From a checkpoint of a small transformer trained on Wikipedia.
Size: 18 layers, width 448, MLP 1792 SwiGLU, 61.3M parameters.
Training: a variant of Adam for these matrices, 612M tokens.
Each number is 128 + 24 x the weight over its row's rms, rounded and kept within 0 to 255. Layers, rows and columns count from 0. Numbers have three digits each. The size before them is the row's rms in percent of the matrix's.

# layer 9 attention output, 448x448, rms 0.0398, rows 245-369, columns 224-335
094:158130153107129175126160115102106109152111117154154113119156146175112113085102135106134153096111109133154083100108141125113133112129137120108110118128129145118120132177138114161126165116129150113136106098131121137106151107153146193144164137150110122127120160111099095130156141127193165101133105094092145109115070071130157114087122107121
087:131168133146126107131121131126146129127149174122126127125130106096108116152140140121132123102180142127154121164142089142156127152145151143147123144129124120142144155144129122091105112142140102126126124117114136111136114113124128109116135120146118117147153118150122139145124110149130133132141124117141159151092168077129086129149121117141
102:065125085110127138080149084082089106167108150099152164127116096143112124147105106138119186160163140134113145134109109145148148172112131127118150140116118115126154120121125162142111116120153134131126132118123114123124115132115136112094094124110110126136151119135126113097115143147112132132147107115162106187101111124096138092116135149128
064:094129105120078121142100135108104157152178158122096188145131132111138137122124104115103118143131082114185160133099142084111130117167139138092111092158133109103133097090124115088169126129176171099136114145135134153148152114109123118115140125132128122081098136135117110122140123085146090128126069140160116173159109134128109109106136165142
068:115141138058150172110169078133115135118069098182155199092102155145122093130128138147142142153091105121097103096102118135146077124110124115151136124134133104185119119139120120139106071107129109160146114155162173122157111177197087110081109146092164098140128091140150177127136138175078104151139105122125132156121129140124126095111137123136
087:111101110123140144135160102118106110129094111131136144125119114142134138120121106149120143144102156129118151150154138128164127159126128136118140142127111115128128150142158122119085140124112108135114163100124131136120122119120112097110115133140105117138145153135133156116127098141147098137181164099127151142129141156098173123131132156134
082:078124140126111148122101100122115124141135144125109145132149124069121125185118133129142123145116144148133118129121132140131168145112116115115140147110147130100143137138120148137105126136183112138142114140109115146124150115144153104129129112125105126122126152129119083078153151120135180129123152142166154120111134110144109140133088089110
110:134154145131136140109179124136139131129119082122151099117123111160107086110138149131167144118121140121119146118143097154162113151118123130128145137114117124156121127116125118129110110144092094137107141102099129118121092155110112116139071140096155113146155134122138133182110122151111149138093129119150161145069141146146073151125114133110
099:136185156144124116092142083135143119143130162097151109121146086106070094182127136096121180090169141117131132159136110120169168162133149162134141137150105156111121126094146135125121137173106147138080151093087139152093084139075121151124105141130117106119110145102151126157102084124136132154115085155119078142103103078121127081047119151135
096:062069097082145122131123084108101115122110114144146178089126143101167157150126109145125133193083139127115171146147123130173115145150151154135136138117121114109134107137132128096124134115109107125119149121126134101122110126123118055117147147114149125129153131165119138138120107139101114153166167105115136103172134190127142134168159112111
057:146081138114150147178110104130130068104145139166141128053148172151150145095137130117144107094062133121136086129134116125115131091110112128102166137139096147159145167075151124164133115119102139127146165120127127123123162147077136188106114127133081155153127100085193142116114098129138116116129135126081124133156107112152105121128157115140
095:097131119126076106100141127083100149161134113125149098136132139122140134151088093107131142135142143136138147138140130153117138169112124130117187148118095095158175161133073209203086124100122121096175190112137109089129163131086156089112123111110060169181149098079140077101120154121108103111113153160144119107119186122156108148152105152130
071:143119123128148069145158185130122157105087090171136133137086162113165134156131115139092131125061097117095175100074198127123124108144119113096119086135129132124122148185144123164146161099162144128149111126153147144148138111188100116135119154099161132112097172130142099123138157133115134124118129085137143144086092137151154102162162109095
094:131103127110163152127116145173167112076156131119094104118099124116125141103177129178129096155143147145167127117124146109166100118130128111131106141075131156117166134144137139118133126114106119074114096074113098088120136125113149128175154098146112147172189123119116095152128133176176150066108093178117086091169154159130090131102162153142
080:136120106133117099143124119126131129110154168118092128116107126110142141108143108155070099139125123116156116120105142126130122110153134141123105115143136139133125088174154095130143143122131128131131119159153140112121145114178121139128165150137144120111132123130115138129155110135152136140135110074093164127149110179141145164181161095122
132:158178154160152103127151140174168151100109102134131118122097124085103096161166173152137115123104126153119125089097180153113104105153124086140108126105187139163138114127094111128145089109127110122137085140141109122168124169166118158146104116103140118131127126119121114160113170136134128100091119177130137102131175167172125191193109127155
071:126145135111159139112185093118119077140112103139171130102125122152112131133120134113157183121104109107175164125110100101155095117157149138118154120149107135098138132103124132087148125118103145115102115111120152141123101132135122080154124140115179120124136144129112123169130111152119090152137111095132132153114107094125120136137124132130
094:144123112117128129125145143121126141139130119144090064143126144128138135119110105120117160106156116124107141126096157144065144182108149128111150126142128136137137146150106197168143129125128170128161117129136120132132152106115140125085133127120111139153108117088099106113099139113116099109139130126114147121068167099124089126155113150127
068:149160111136141127121114140119107149148136124144120133153137144118123138088093157110115146120135082115080118134083156154130101098077173100116144094156119120160148177153124127163127106098175109118184093193185160100175173124162078103134111161136104109147111095119121154097138152153114084084122137150130110122141173147114151142118090147164
097:126170139120153136115112101159144128101111167121114134104114130124110113139157141150116106155139146166153096131110112138123136119149103098122126158100163085181155114180071135124081094100134095115148121135140090090137159107160166115108145098147092131166168120156119096096167156146145194086067087190208122155162145178153110146121129117147
089:118143136112094151119139122102093154162117124154120137148145148154124109128092131094124153110097107181100125090105149141139074069128102084135097143143169093175133126147084144140113077086099127125150092170178145099172108152206080166126088137082163104155140115141125142154174162155098170123092109148124128171093102131157142124152146117123
086:121128130132119134112146150107106133173113102127143103141146129165099139175086130112106167118151158128116186138165113131161115154126140137147147142119096116130136121138136148124097147113115119128119171103130133118128119141109125082116105124106125125133158137128160130125110114138103093145153125145107121148136115100101131113101136125125
097:109104071110118132127155153100094126150126115112121137148106118162156171087102102151099133172144128116154124123130129106148121122161137132132120130133127130125124104122138092088129142139119131121098138099098131148119112142133147105133135131134147121101127146141137123160119111130136103151116133167145092156098126107145131102110139136132
093:177153112116135112153069162144141183081119153140091137154091158151154125069133150149107089148150123134152112099120154116148124118147132119098097118099146122134159098131139119118137133105153126078146096120143097102137153132154116154152158119141116125148154142133089096141146148147163155089129151128109120114114117122158139151202131111129
103:165123150175146093143089156188192127082183131121133100140116096124132147109173135135136082110169108141083142123124107118109116134108175143137134125140113153133111145127119122076180120129127139135132096122122146137128140102116113151123150126146149144120119129147096158127117115157129140124127152099116105143114078145142124107155174140112
109:143135113122104172106134132109118148133134108133131124148124132176127108076124122146122143137134125125099078137132101109127144096128114119116128096133112139133116123112126100108124123128135126139133125187157128110127143115149118098147155140168139151122126143170129161106165105154131112126104093129089138124169100161163141137158154113116
105:106140112118145105100149080124121113141102123116116151115106107095107150130140118141084153141104119121108188146111182092148116131136156140147140115137118127100138138150138128160135138126130127106130144107121137116126134124123130096140097131103127169118126140110144119135108118134127095127158158105115107122078134093108115107117122162158
111:155142153143155102139129144165154151095086107133135112123110133080131107137146130134125096131161136109102128175140119103135144168103129141133176081131105149111105168190141132143103175145141115132119172138122113116103154078103153099112148141176082155118119165169150137076093111141155103110110097135161136141114170125126114140122104135099
050:085120135084133128102168086128118146107081112143149192090118140115164115154124115158164120173096127124137116136130114098176144156161096132086163126134096108129131115142155124094068122111138113126121141129112119122104123123157118084102110132130121145132158166167129139136144113182150144144123123159135161157066108096140116110113118125117
090:134126144115157150099151163154134148089139064142137124160089131150152120117155132173132129154104112124133157117110171132129110126141128118126118116131126125136135127159117118146147130102124115108142123129134125123142133130144120135122131139125132133139137130129146118120130148132148115100121112128140144107132148141112134133099126109114
079:129179126124136090115118096142139141114106156133099152127099132088108106126150115128103117126143153128100088183148102129142139132099110119164178139129105152100123195130116158134097126143125124144132164161127136104121117131101145082117119117143125115144125116149162132110102116122113125134131110135140100141130139098110166121095103129115
097:145150113147088108115150137105116163146081109092096094161127102107118117142112103106106146115163155163172129129181131143109082091192095116182064165122147072168116118139092078110142097117113090124116174131145136138169111169154155137114167088141154106115140109142190163161146143082101140144132127174156107134160150130116129120125135147156
087:139101120123129123168143127089105101147133138146149143115150143115135138117090107104114139099118077101146164120083144100159149164142154163075141110175122132097133110127171143122135148130152190122113130081085151161091126102118126093102106171120116126086108150120139099119116097141144132164143126126099098083142122145138145115143139133113
108:117131153141157134121172082125128076127092104144177130087149123114125107165123138123176156103088058103124103108083118140098138114132155138101138084169128133138121130092112105133153113127134161130162101147137175147135137131131106120149148166118142116125078116112109139138116127119098103135124108096131113138149097109115165125106113109115
095:098107103102147127096130098117116114149092073065128175133127078153126145128130097136121154159118151143147129127170152117106120120152121137145105160113135126115122092145124106099134133133122122142104155119124131143126119138136154126144174108134138145114122124141124135126144129094117123151090120184155079148189103176126133121109126156129
099:126153175145111110103153110162164151123104136138145134116131127075088099161155132119109127108143139128108138138170126133137131169089098159121138135136123120124107129161141168168079145144075142146105183118113126113094110131113134099114115152106125162135129104144145134117102121141115146149143105128097129077177164126120131147138143122080
098:111147122131163130092153094138121148135130108112139136123108108140122121123136139150127146150124100132122147098101168139091118117167111121113095112141143111124126109143115122147180115103130135121154095152151146133151135139164111097159151146125163123121107098122135123134136151108091141121129167111131092138052112092133108082171126146102
093:098137112104108138101153137107094180153139123126129128159146147125160128117103097141135154141119110113150136136142156123116115125127124137113115118142127111122136132121134148135126134103098138119127141133131131101109133117114134104163133143118134142142130107125127125142135125114143120138161173071130158147109100152095174136147157140143
102:129150145130128153083148118135126159145105103133099135160123112139097112144123146139119152122112096120072170092094135072146141130109138124091156103136087142144152106084159146175137145112120163082163130090121105112105171142079101150124035139112104189148139152091141126129094113182141089097130098116128150166128100167129149126146127134098
101:132144121095110159102167136090094127177096103130138162141116131184099104111104125073123183101137120119127148126126115089119126172119147134110146111148104124137109120101126171141110128120088154127112143124112113141107124155112133119115083143111112147128119104102151130139132114150136089132128079122160151154151117105162113147157138115128
099:108119100111124134118088106114102152136166151117112141159133134123165171095113091159107107151122101120131121118159126153146122113122116161103100125157131113126089125137143114113133136135074123201106117132116177119103100132158090152166118174100161094140122129132138186171149094142108181173110176115112142085084179102130126139133127092143
069:100106113063118157141092076105105111129110197131080181102139161117142146109109109122119147148160154133087084196174072094130155120083142127147182122124088128115137161134127144105108137136141131132129160171152109094115125096113126124099118115184097142150139138174161165092149100137129105140126113105094109095109123130125122135099138146108
072:131141128125113082145106131127130182106118117129135118144095125101149122140132116138111104149144159129130102186176117102149183166145106153147141125112119143068116093149138116053093189178125115129101142168088106115082112067136156089129172113172133128112143160160122127108141103155159160129130129152128137142155131123146112124136092117127
094:133172125118122110074174116112102148168137149114116121144127127132080123114107141120092169103115107130152117126104151140135134140143125126092122129132155122152116127128107135134103129122127126126134100121118133137121130118155117172137113132123106117141123107127110118124144144150162199114153178076084125088085134075114083154144100158152
084:103138122129154132101120115149137130109101123121129140129115103093120128149157137167141118169134137113068176092125121102184116119077125131110123122128102159110130094146183131137132154128111136139106103105123143121100127145140107127126100153108154148118136157128116148122104103184116128139133112128094105129128077080123131093110125142127
080:183187148149141095112171166139143151127111124120173106128098103123116096126130177120141151095169128148122120126115115137129116138111127104154153122119130136160131144138101122131095123118146102128149098147140114128150154132128121129142132117157077124126124117151109142092120153157148106102122105138145177135141186117105132163138065086140
195:121102117158144113129125156128130112139158101100146080138130110144138153131128131141147124127111120141135153069123156213099096109140138110118098157110176078189135098077091134166144063096115102151157113114148136113166096194143104161148076127041149104158134075069138123191139171106075140130123117089096140142096129139146176143124137116160
052:157178149122121152104185141115118148119069066141166125143102128170123063123115167124181131135108138132140114132155085145127123138127104128132140154131122101187131088124121130147086117127100106132117165088131105119125134159116150136111123136121074156132143103114169133135126123137165138125127106160134117111147162158120112166138112145161
050:126091128126119149141113161124132120154172102119128116120172145181142153088125125108116166122145141171142150143136156141089138162146112124128082155128183133116130167154094176172149114147139177111121137105089109138125111120116187147108128084090126133134132095102134082165111157079108219123091132170187126145153139165144090120151137126111
073:143115139127133117163125123134143111130175116148118099112135141145151126117128121123158124123129117083132085128094046151078146145085189104119174105107091132208145157099113114106107114094153069116201106141136078112156172094105141088118121099177086103162138137109113111101159134128144064084109110146133165146100124138141098160155119130161
096:155153157138136140110159150136135098103101107112178133102112099120107095134149142141149121142142121132136132114078120139138127105155141103128127099122154154121148125123099108146168100137162142096120110105107127140141131134112150104125105116125133149119111126111127084147078162118113109107085092183186097162168137210100161110126137129132
073:148173115129095122133110160095110160128100175119119189152099116123140090118119126114130121128149135155153130097156179142124101090168103122149088163124152126126144058095076088057160094116141121114116108125135155123155101169172128124146195117110189135107129111153095125170126142113117136155131137128094097086126122134123145126121149129127
096:163112121105138125155128180127133135078123128177146110124091178111169129081144127149128107131148178148151118116187133143148109124131120117144123145076121111148140110136115133107117139120097090124104147115142095092130123131144140134153172112129134128167173149161123141131140142133133132118149153127083085093098121146129159088091191146122
052:153167149164139080110127122135159112126116109100160155132097060154120093143152159121171140109119138162123127111153152096108116121165090117136130147111130088080123098171111166116084158144102160107101182161124107141144137149145163070100101099112153178114122138154190088121156155085090130141148132153117099081173095190129113114126150155098
086:127101111098115107140129137117123122120154112141143130110112147127160145116122111121124124138127120132111143110138131114135101104116150122132103132138121112142142100125128114110159126113112127125121107151155143114133134130148091141115107136116156144127136128134096163144144108133108094127090146199175161131161158155109131163140094085115
104:158133159140177166137131124196174114084120113154112119105124138145119122120169157145146118114121096126125158136079156136176118148111177141109139101138131149148147147117128118161148111110183125115154079116134144117130143110130078140128121150135093156145126121106121145119098108170147102112129127092120139163122148153096130152087105160154
076:108088113113139169127148128119116102138127107133121130127137131131134155093124108149112148130107156146166112123166125158121122124106113134153120160102153126137130119134105140147094117137087116129103179077109128131125099145109157137155156109131105136148126105115162115135129139112135136133125138107144110162072169145097129091078121164152
090:139105167143081121191088147098109152147149121172113119122172192113129106166095140048146115075122169153131094136142112143137131114105101102123150154109140120128139125109115162139082102128129122122134126160159098112127127138132122142114115110121118125153145115136106112129159148127128141113149133119099120122126109107123125137129124143153
080:124123107099114161125117078123127139129150143122083142131115137187127140097116116133096145129149167174154107142172098127119089122133114110186115198104137087133135090109088140068080113134112102107132159142133113117163103158137131137077142080132144114144164078138150123152184145106115133131157129106098109116141068121119144105103149127141
071:181138131181103064140149165127140160148190094102173065150110116149107121123108141119137153101166106119169135145123139139096125106143163128110118122141148131092128124136112106085186144127187122131148096193154150131150144095143105173167168115129143073112121160131074124128160138086124134128143128121138121107114144091121148109119153114133
109:129138135147119143127106137135132132150137138125110108149147114153103132148108138111139126101172112127113149158107140127159145155138142143138132115146153127128112126120114112097114126143142119138113124123093140124119102119119113117126102155130125112112117139144160131134095129142124130133120109137119077082111106108170090101148182158088
161:103135149152105133125134137116124125158122115099101130153142107126112115155134133124135121127113126151132125100100159168087093103128138078122111147099162095156167139130089151153134070076159111090180095155176099094179153138162131126126107100091124142165154097092106083146171185107117127084119168122112165126111113112157115138134128080154
096:152127105129103083154098158118130141134153143134107096143097156114119138122122142116110097121121130132139109097133078145122066083121154109148126126109126104209130129114106103139101081094130070109157123126155122101177134179153114175129093109114110106151155093122159159149164146158130084107155151096090165130129074143107174128107133104133
097:115128110143148135095135123147144108128139125077122122133128082161121120115160124182145130164125109088137131117105108127123142107122167133099154100148092156152126167093146107155158124123138126126145114090135136156127152134090111137137122137144104129125108144098125140130116084122145087130188120054071140104112073114094143125126151135130
054:140153089141118108180089121093116156127135197127105190140120119131156116118125110119126100141133115117144133152117138118110127073120169128109102152156140119128143124122128119096171113097176164126163115183177158146171138110159098169055155099172140087117098119142114132071179123082131144147126146176155093137118155121110099120153125129142
073:135132135142104108130112123144135218131117095124088115199092135137139127135126112128126110131109098140086172123121163124138115140096124127089125125122098125141146160132129154173128119103104115113163122117137127095123157132134089136177098139111107174182155120102160131120138125168136154087110133129192168130143164148148103166147132106125
093:146086145150112154172148157125124135126135076155134125125165142120166139098112105119123126102102113100177109125113154144100134122165139147116110114158116132097115142148139116163162144133111133123130118116137140135128147113125129168153161141133131115125114093092096129142129134087147136119150159098091131085077193084142115169144152133147
090:123086112124125091158108100111125089121167178118161102099149113106157159118114092124161115127158155114149121148180057146130134143118140145157149160119094135145118123067140097080136141151110077142105153063098133138125118132087133151122146109145124123135140139114136166139122101110126127143124149125132155128118110144134133150112117116149
089:107127104097131098116165115108101174126084092141125109136094141115163136127108104124122131152110165149100131139136118116135128155126124105152156128079116129111152126175138172136090146120136102083140133117132072083125147106126157091125127100133115122171175151141118085118135152150133146079154114112067089122130101115154092107139174169138
101:106111140170136101147131116128140094147138130134185106101154107092119140204126146122177155108068108109096095109110099154102148121093170137098156093141126153117108141113113124081164117130149134143142046180145137129139139088147093132142146151147145111134104122137053143129138132146091116119112174081105162099134109075156082157139108099116
090:148165121140131078116091136147142175125167151102098128157079124134142122091136143135111115142167147139094115121153120121127116131124093114146151136116132132123105072163117112107099138139106101144117155145137131116137116142160118147137124125099156116139139150167143150110131143129112127140145106149130138121155140112135149149133131131150
094:091108086085135133130120136099087127135114137139109125136112144127153163122102119148117127177124148125104112132144095155140140111109117120133135116120118120161105160099127083161111116150149103155118128130139126140142098159136120143118100136137114119106116122121161156142139129122122118122153092140126123131125100125091160092081118132151
096:127126126144094116159110158121123161123129128120121128173108124099148123133134108125123093156126126130118109112107096128082151105114117118113126123129132122143110129125154122145132118139157137135146121131118112156130148127120158121098131103136129140101108136097134100112150145109116157127111123148136125102153153114154098124111106113083
095:157123158125112140162127117128121148136105104144117106105153177128106097154111146058137122078121144154114124112149136099133115136121102129118132140109115111123128108157124164163110154119095147109130159142144104112110143126145136139097132118125105175149151102135132124107145139144127137113142143128103128062099130099151121141160139099129
097:174165133126106116117149130127138159135132112125131130137125148166113105092109153093141151089149153142114146152143140130159119137110126145165145140129129140114109131112096138118098131143112110147087150149120146118119083152130102133144114140122131105126140117128154164136110106143120114155141131145131130133137149111086119149120118139135
083:102122128122128145091137151131130121145099123107115117135139110133107142148139131137122132142140135115149127131150105111077160144147134159126133122135131117134114124137117143140102144156111142116124188107079102163103139114060191092061118117146101150095103116126155093115094130101116098140128154148134124105121142135144091142186128136116
086:138130155128078148137133143113115159137075103144128161165142130152123101165115149108141137124112175144156155135146131136175149173134127140151119161115150150100133098136160117146099139164116111140077153089091118144100081134116137164132141132119112121120154146122115114133103115121144138138147161121112138088121122065125098117142134105110
093:170149128142096104132114114113123164126167169146153096123114157127113111107107126110089115102155141137119116161134150137151150134115117141150161123145135152064098118113132139102127137156106159169090126153129157129109067125144119104135133161126160099121107110160110146145112108136116127165127127173155091114124117145166110108148155131099
088:134100105146110089170092155110125114125151153134113168121118137139165150109121115126086107121097092090170139097084142079146124106148155156087142078159109147081117096137162108088145155128130148094122098120126136138104158092136118142166151152126151117103127145132059124126143100149166107124145096143086099091173095095100113114061124138150
063:140156127160130151116086089126133082118145190108094127080140119112078069130138159126173082142200134129154104122145095137123120101120110131159111156142117133185141177148128125153157072132138135142130158103130159130141128161102136148128156113169099108139122094108179151106121110115122134128119129140143137157096133102102172125086068139143
088:142142143151130144136145080146146105134162135125163140099179116121121120109136127115130160111129106101116174105105103107154121165123159155099166124161081094139135070104142145123113137109089146132136141086105147136108145143124107091142107152093143137135136098082112152130128085153096081159113157174187132137091130125130132129107104148134
085:088137118134127149085126107137129124136090132098091131152138089109118133146134135149123134141153134121097143136146113127094126141121136143152128122133112129124113151150126111143132125132135122146142157144132144132143144140106133097123143126141126132115115106132154154103106127108107111133112117147136093149134134092106123125115119151130
094:088115114112110125124111142103104146154104158113106142135144129094123137185101118126121120157132139162116132131129112099116135136120121106128110143108130104124147112161138165112085145105151142093141135154143076108120150097143150101051132100163111155133159145160127090092164149145140141096149063119122071135125065081077159095071124157117
083:123086132135173117164088126158146096097129121110124139103125134116147155149153147152156089163066104114165127109097141138061141143145118124096118106135145120146127118122124130167157142125153145110147109130126104153121160114114173128127139116137103148111107096088114107116108160096137147108120113136082077084106120150124129135111133166116
075:133132120086123122099160156110109120127140099121152143131108127145133110089120132131144159123112165126110100125132111157119123134130131101182132142106146154129118166114116112109132079147133125151106126139128124149167088161111146105104128099138156101116104115121147130133096149090097089126119133129104088116165081095139120105075133116130
105:094139095087101156094152095061081114174143183101141152112132113128101118106102100114100167144179134131128139159118142102124152154103126128120144131135133121105143124100128160130129119124166167120140123153138120135123134109101145095104126124137128171109118106132102114104139122119116109131127162155144122082127143090104135132125095111123
095:129126144160082121150130179132136143133100115135090111182139128095131105172120126119138121106134119114142115140118136137053141118141129129140094123133156112133122149149123126102146101126176152129151143171140115157158141128119164117083171104175117133093103123140152111084136149086124128119100109151146137126173151178130115138123115100117
094:163149156126138129121119148175168122085141154147137132102121139102109111122165147119129122108160179131103131158161084111194120131115134116162183131096095149135150142078132136125126120128142087119126129124143106084129124139098104103125103116139107131158156135150131160125096106173135090120181138128054097095095108114111125096093204153153
041:103113126122169104118130100142160079112138153141154108093115126076144181146148127148120133122104112105134119102121128120110124124169155157112106136153137129108087149164138120093137156138105123162098096130111155160112129093164134132155145144129145115097113127135098139102121121138106158171145113114123162102170086137112169122131137107115
051:133127139161114116126083149139149123111184204107105091130135124117128131135143136134122098138213151137085158159168133120109140151144120168151117122138085133053097152157141138113107172152145157158104154134125140148116100143145142089080160125138169104096117195154143139102169113098101126168145168099139159166110105117111157124129134119092
084:126180144143140128085135140139147154141130129122116109155126132125088119145147156122107145116109116164106151093104170127094083092152082095120119119129144079129125122173090168186084091097141161118151133185170118127165148148203137081105116125089161169124128104131111083120190182131097118130125098150088115102143118125149115131153147119111
083:073130090101136122100114098112119149129122178101111154125117096106141148150131104177106138171098109123124127138098116128119137124119148125124147148155135144096149146138128161092135118116173153124159097159148167135142157107123096126118121119114136093129125131121102121099143119111112141139146129139098134058134137084140077158172146133134
105:165136185164155152153115117182186078100126141125145132097156109134077100146161198123178105108134114118105132117112130125159141129073145120121148115122114155122137121117143134143146141134148146133132091116117128135120144134117102163168087144132109140138118150109117133114104122167142121112091162127142146122125132179136117137116120141123
086:104136164111132136143114104132129141138107128157109155112153146132113115174132148095138131120121139126115125124108134118124101129126156122146115136123128138141129161172130131139138109127153134113140126128145135142156138123148133113084142096139130128129129136139104120111129136126118115125123112157170140159122145135120117137136106145157
112:106159131111142204070123124144113187126110122157063129174113147177108131136136138154077137136125120138155141128124190144109156125172108147117070123134172124102109135114136104152162122158114149141097137111089133148113098144106158130145147144107159134097100107098138104170101143074125158143137120140141101144162152162121138126128162138118
094:172097152148148126173140195150157122081124071187156110116119162116175126122150147121147107098092115129136120117134131114132093095125117114132136135138130126140136129132106132105147112095135123112129140140167156124142144128147119143127161112154129141148126126139132180100132120139120111133106124154167125132138177119125143166140074128134
060:118181151140153147093205073159131144138084125126112121153140104149097102159143118137143190102116119140148155113137154132143141120105101153112113157153153115119116134104147159137155117148069167153095143077105166141096089136092102180122112137083161126140125111110141155121096116134133189167093091141185129179167162148147124157139108158161
092:193189150174102134133097167127136160148169151117107122152139136139081093104121152083117137086197136172141108121133159152087118106119116102144095168123163112146148159156102163141155087119154140127144108162174124118156139131167142189087164092124124120131127096120131105096159162106122175117165111107097119119108086116125129101106172122101
254:110136136122118138119155126107109137155107121125095125141130127130116121141123117120111135123121128150131154123111148125138080107143139097143114142117128099123157137133116140134123097081136122087152101133170126101169131138156101120138106112095146118150164106117116111154166148128135118106144166127125153116125138116096142143112116118171
090:104103141130117103173094123113122094129090137160125145112148156091149136185129122085131092107090151124113113122146096118139115102135132115163153109123119146132099099112123079106109140136118079137105123158146133128135115154162095127157130141143150109114122154169109159125144130143132065123151166141162174152125147141121147175168092127126
091:144151127178137056115152161141159140126142096112132075136102096079111122146133132129141144113179137117130159117129130145124113138123175127143128121111130121165130111126128101130132131125148093127134130109127118126152114133163121125090107129102142124133136144135128127135106150127094094116124079168153102161106161160127199149138121175184
096:120130114110116118147145127098106158122082127154119150143099143113154119141115110118122143126136160151136115131149114109184140104113098124134139159106121135120156118115132134097102136128121112118098151112124115104105127126131118149107142115152098143162177167133127129114159109166149130113150158125076139087170126139117086177161129128157
218:134116117153117104139082142154160129105152150096134123142131106135132142124146133135136106137150157106129093165156073096124207178130119168108158114121105178083091096113163107083115196199134141161078156118056094173063131086073180129105158121195096149087105182166106123079100090125166150145103106157141115119154140143141091133136128133091
083:178111141141145167166104186144160073094135157156116128083129155133125125094142163124156079114167121131141117151138160108162111137120143129114141124133117137108132144132087161124118149116103147124103110131129122098100107094119105143145116155145112133161150126126118140145119109164157139123104138152147105112187185166126098143127120148120
082:093102106129118092145130109125119133131101117089132160137128090081147143144113098141121114165130144122160146145160129102140172146151129172116149122153097151083099108122168133112141188161066170138076162080082122160075101096093137140103134145149121123109118175138128128126094086118151117158108105138155118143143144156131108137131103145130
084:122133144141159152131132100163155127117101105117120114133121118129105130149156161134156122132086087124116170088090179102133120140117107135103130107144128130102142109128138161140151143102115166100145101124116146131107160127131109124154123149114144156128124109107109126104085136158125132115095087131108140154070123118152118144156118137127
101:139130135126122147138119085121127124123107127128124146126143137144106113136135133114137132122130192165125130169150110155104165162155105111170132171092134114128143147146108144143111118151190104133136163136119095140153138113113183110050163069146098140119139133141150093080127158085105169110158121121107107172125106104103154107143154127144
112:120144128106135112134123124116121149102103148146074162141092150093155125122124115137099104135128103110069132101081144144102128127120146112111149084130124151126124152159141150170146117119147137134162089124138133122131143129152120106166103148104140132139105145120118110130100150146109139107130097148143131141134140101138129124141110113152
318:112144138109129147113161116106102144156101113142089131135124148126116118141115118118109145117111105156124165092091172142127062087137140081141097145123147087152169148143104155160141071060137125084176085140194144091187137155178081123143098118073156119166161079099121115160168168133108118098145158116131155138122141115102147151132103121174
082:057091095094137114106133068107106106144156129130145144089146134149137173136101090140122158158093160135107154137160110114172142132125132139131122158114109132128158103154151140125107130127138116124119156089109119105100132127119143116129109109112119177134164174153140125132144106152127177145154112100131124104162144130099146120101126098132
089:107074078117098058162127166112121170119147104132075081170091137112201187142106051136066119116116128138120144167140134095146137138114147144136142119136116133072112146104130139071108146135113141137098112154133123121117085115145083133115123156145130110130133151158150165131137099163158111125124094150109116123122119114142131109119135148156
084:142124107104128101127119136134132115110088145105113137150064116123149141113153107141106120152127145115119128184149132132173153177118127149136159121146126144089096133117124124122098140153105144172088135161111148134112083125123116075152118165123127104107111102150126157123098103136139116169168119083099160146103120109114116095112168120109
086:108112114069156137139120099120120102106126178132128173065111136144142133097141122138117123146122135125102164127134148155186129162116107152099132154133120141093124116137146148138127141133092118145096108094114150123110104119147085147124071159075162098140149129134102133130101119130115178145116101156127155115135131115156113117130133094124
089:128152124150114121119140106097100132166160146123138094108160136116099113141106130088132152098152164138134098141143124141120144124150120118172135151117153148127127101075105099100133081162137119146111136136112133145149094165094148110130134097125129104112104102115134129138121136086109095153108068157142101168086139127124130114126106138142
092:101131134124149123097128096158141142117117117107091172139105099118125136146148109164092129170130151138147119143116143092138119098119141089135126151101121115126177158131136135134130109108152132085141121120160090114157141124103140082116116099144111158145150127112118095145167138116147068101147144149149152136129170138090131149125083168161
055:124126128151120109122131084118135131141150132133151113138162109104125125148099109122143157102116111137129154111089145144143135133176135131107118122126141112138151093139102124120160098116157107109148094102108137103136132096147112142120118135117148124155145166108096118152123131136111147126106080148116155190127086144168139133146137118152
095:100129131122165145116107138161147137097118135130111144138098128135138128133160139163125095176155119136164124110144156133079128121167133137129090142138168112138126078089116133122144113139120157121124157137123124139120116168101166117095156128105157149104099076095128113152118137076098099149127145129112089092151090091142149100084139132099
091:162138101121153076130149102129134139098132129115106102103092142121149131087122110134110124114153138160155132167139128107195107152125124112137119147111122127117179129160122145126087127104145105080116130100151110076127132089131109125128160130149080124184188155159133121128147123179188116090154173129142128163117120132129133107121164141142
101:100125139144135139104146138154139087123102130102122166109125092114111125124165142166138096164102123124151138121128151095120132132129147125111123126126141137101137088104138148140132131141089166090105136124094105149102133133094152110153108124115129169130124105110107093158113131113121105124109169162160102095085168139133109124156090180133
090:148138138118109156135103153108125111127136164144155125113158153120132113116112154103174131116172124114110103097134071121104125071095138106118143117115112115178136124139134134141123125112155105124164128146167102106133154135148134146124130120133117117152123161132131132117173143133117106107159133083092094121118131102086171131101131159121
095:128148142137135135115147126119125122136140113142171133123158135151134096122112137130179141127121155128135123131144110133123131128122125115122140135090115105139160145121131152137103120117137103099138153115132080096139138127093158104093112103120103135153148152134132085130136153109125115114114091119108145126118128091152127126117099146118
090:097110103164115106160089144101096126158145144118111099145154111072151159168101106120109109138138094118146141118096102121132099111116147137108153122167108125167131167159108143147122110103146119128155137116149169131133163108136111130122132138142101130139119120120113147108143117152142110127113116103118144122127130142134173151160114096105
090:156124137157123121144117153137150103128164135117143118129145100153120120096136140105132131108175138120165100115115096129092133112172154119153115138105131116129146129116127125109158122114133130091132145106130103143144147133097160139105154085144113108131127134122130098132153135082139094109096178168151095130121122114119162118085122113129
098:112173134144124151085158097101093156174113131097133157153139094134091088157108153120147156144144123129145119093100156151078144132163106109123106153111173124114160106124118151175150123136160142096158133114129110145142147153097156172109132094107113140128117134080125055120096184068115146108101105179082102091139089081133107118118133102107
077:142159141135132173085147139122129105141122128128105090119153133140082103115116167125138146105169128138155131096138162131111118141145106133134099159128134120127137099136113144155160121104079154122127134067107126124113135164124147138128162129104143157142131107108110121168106131119129140127129157136111155108099116127143102141161162115126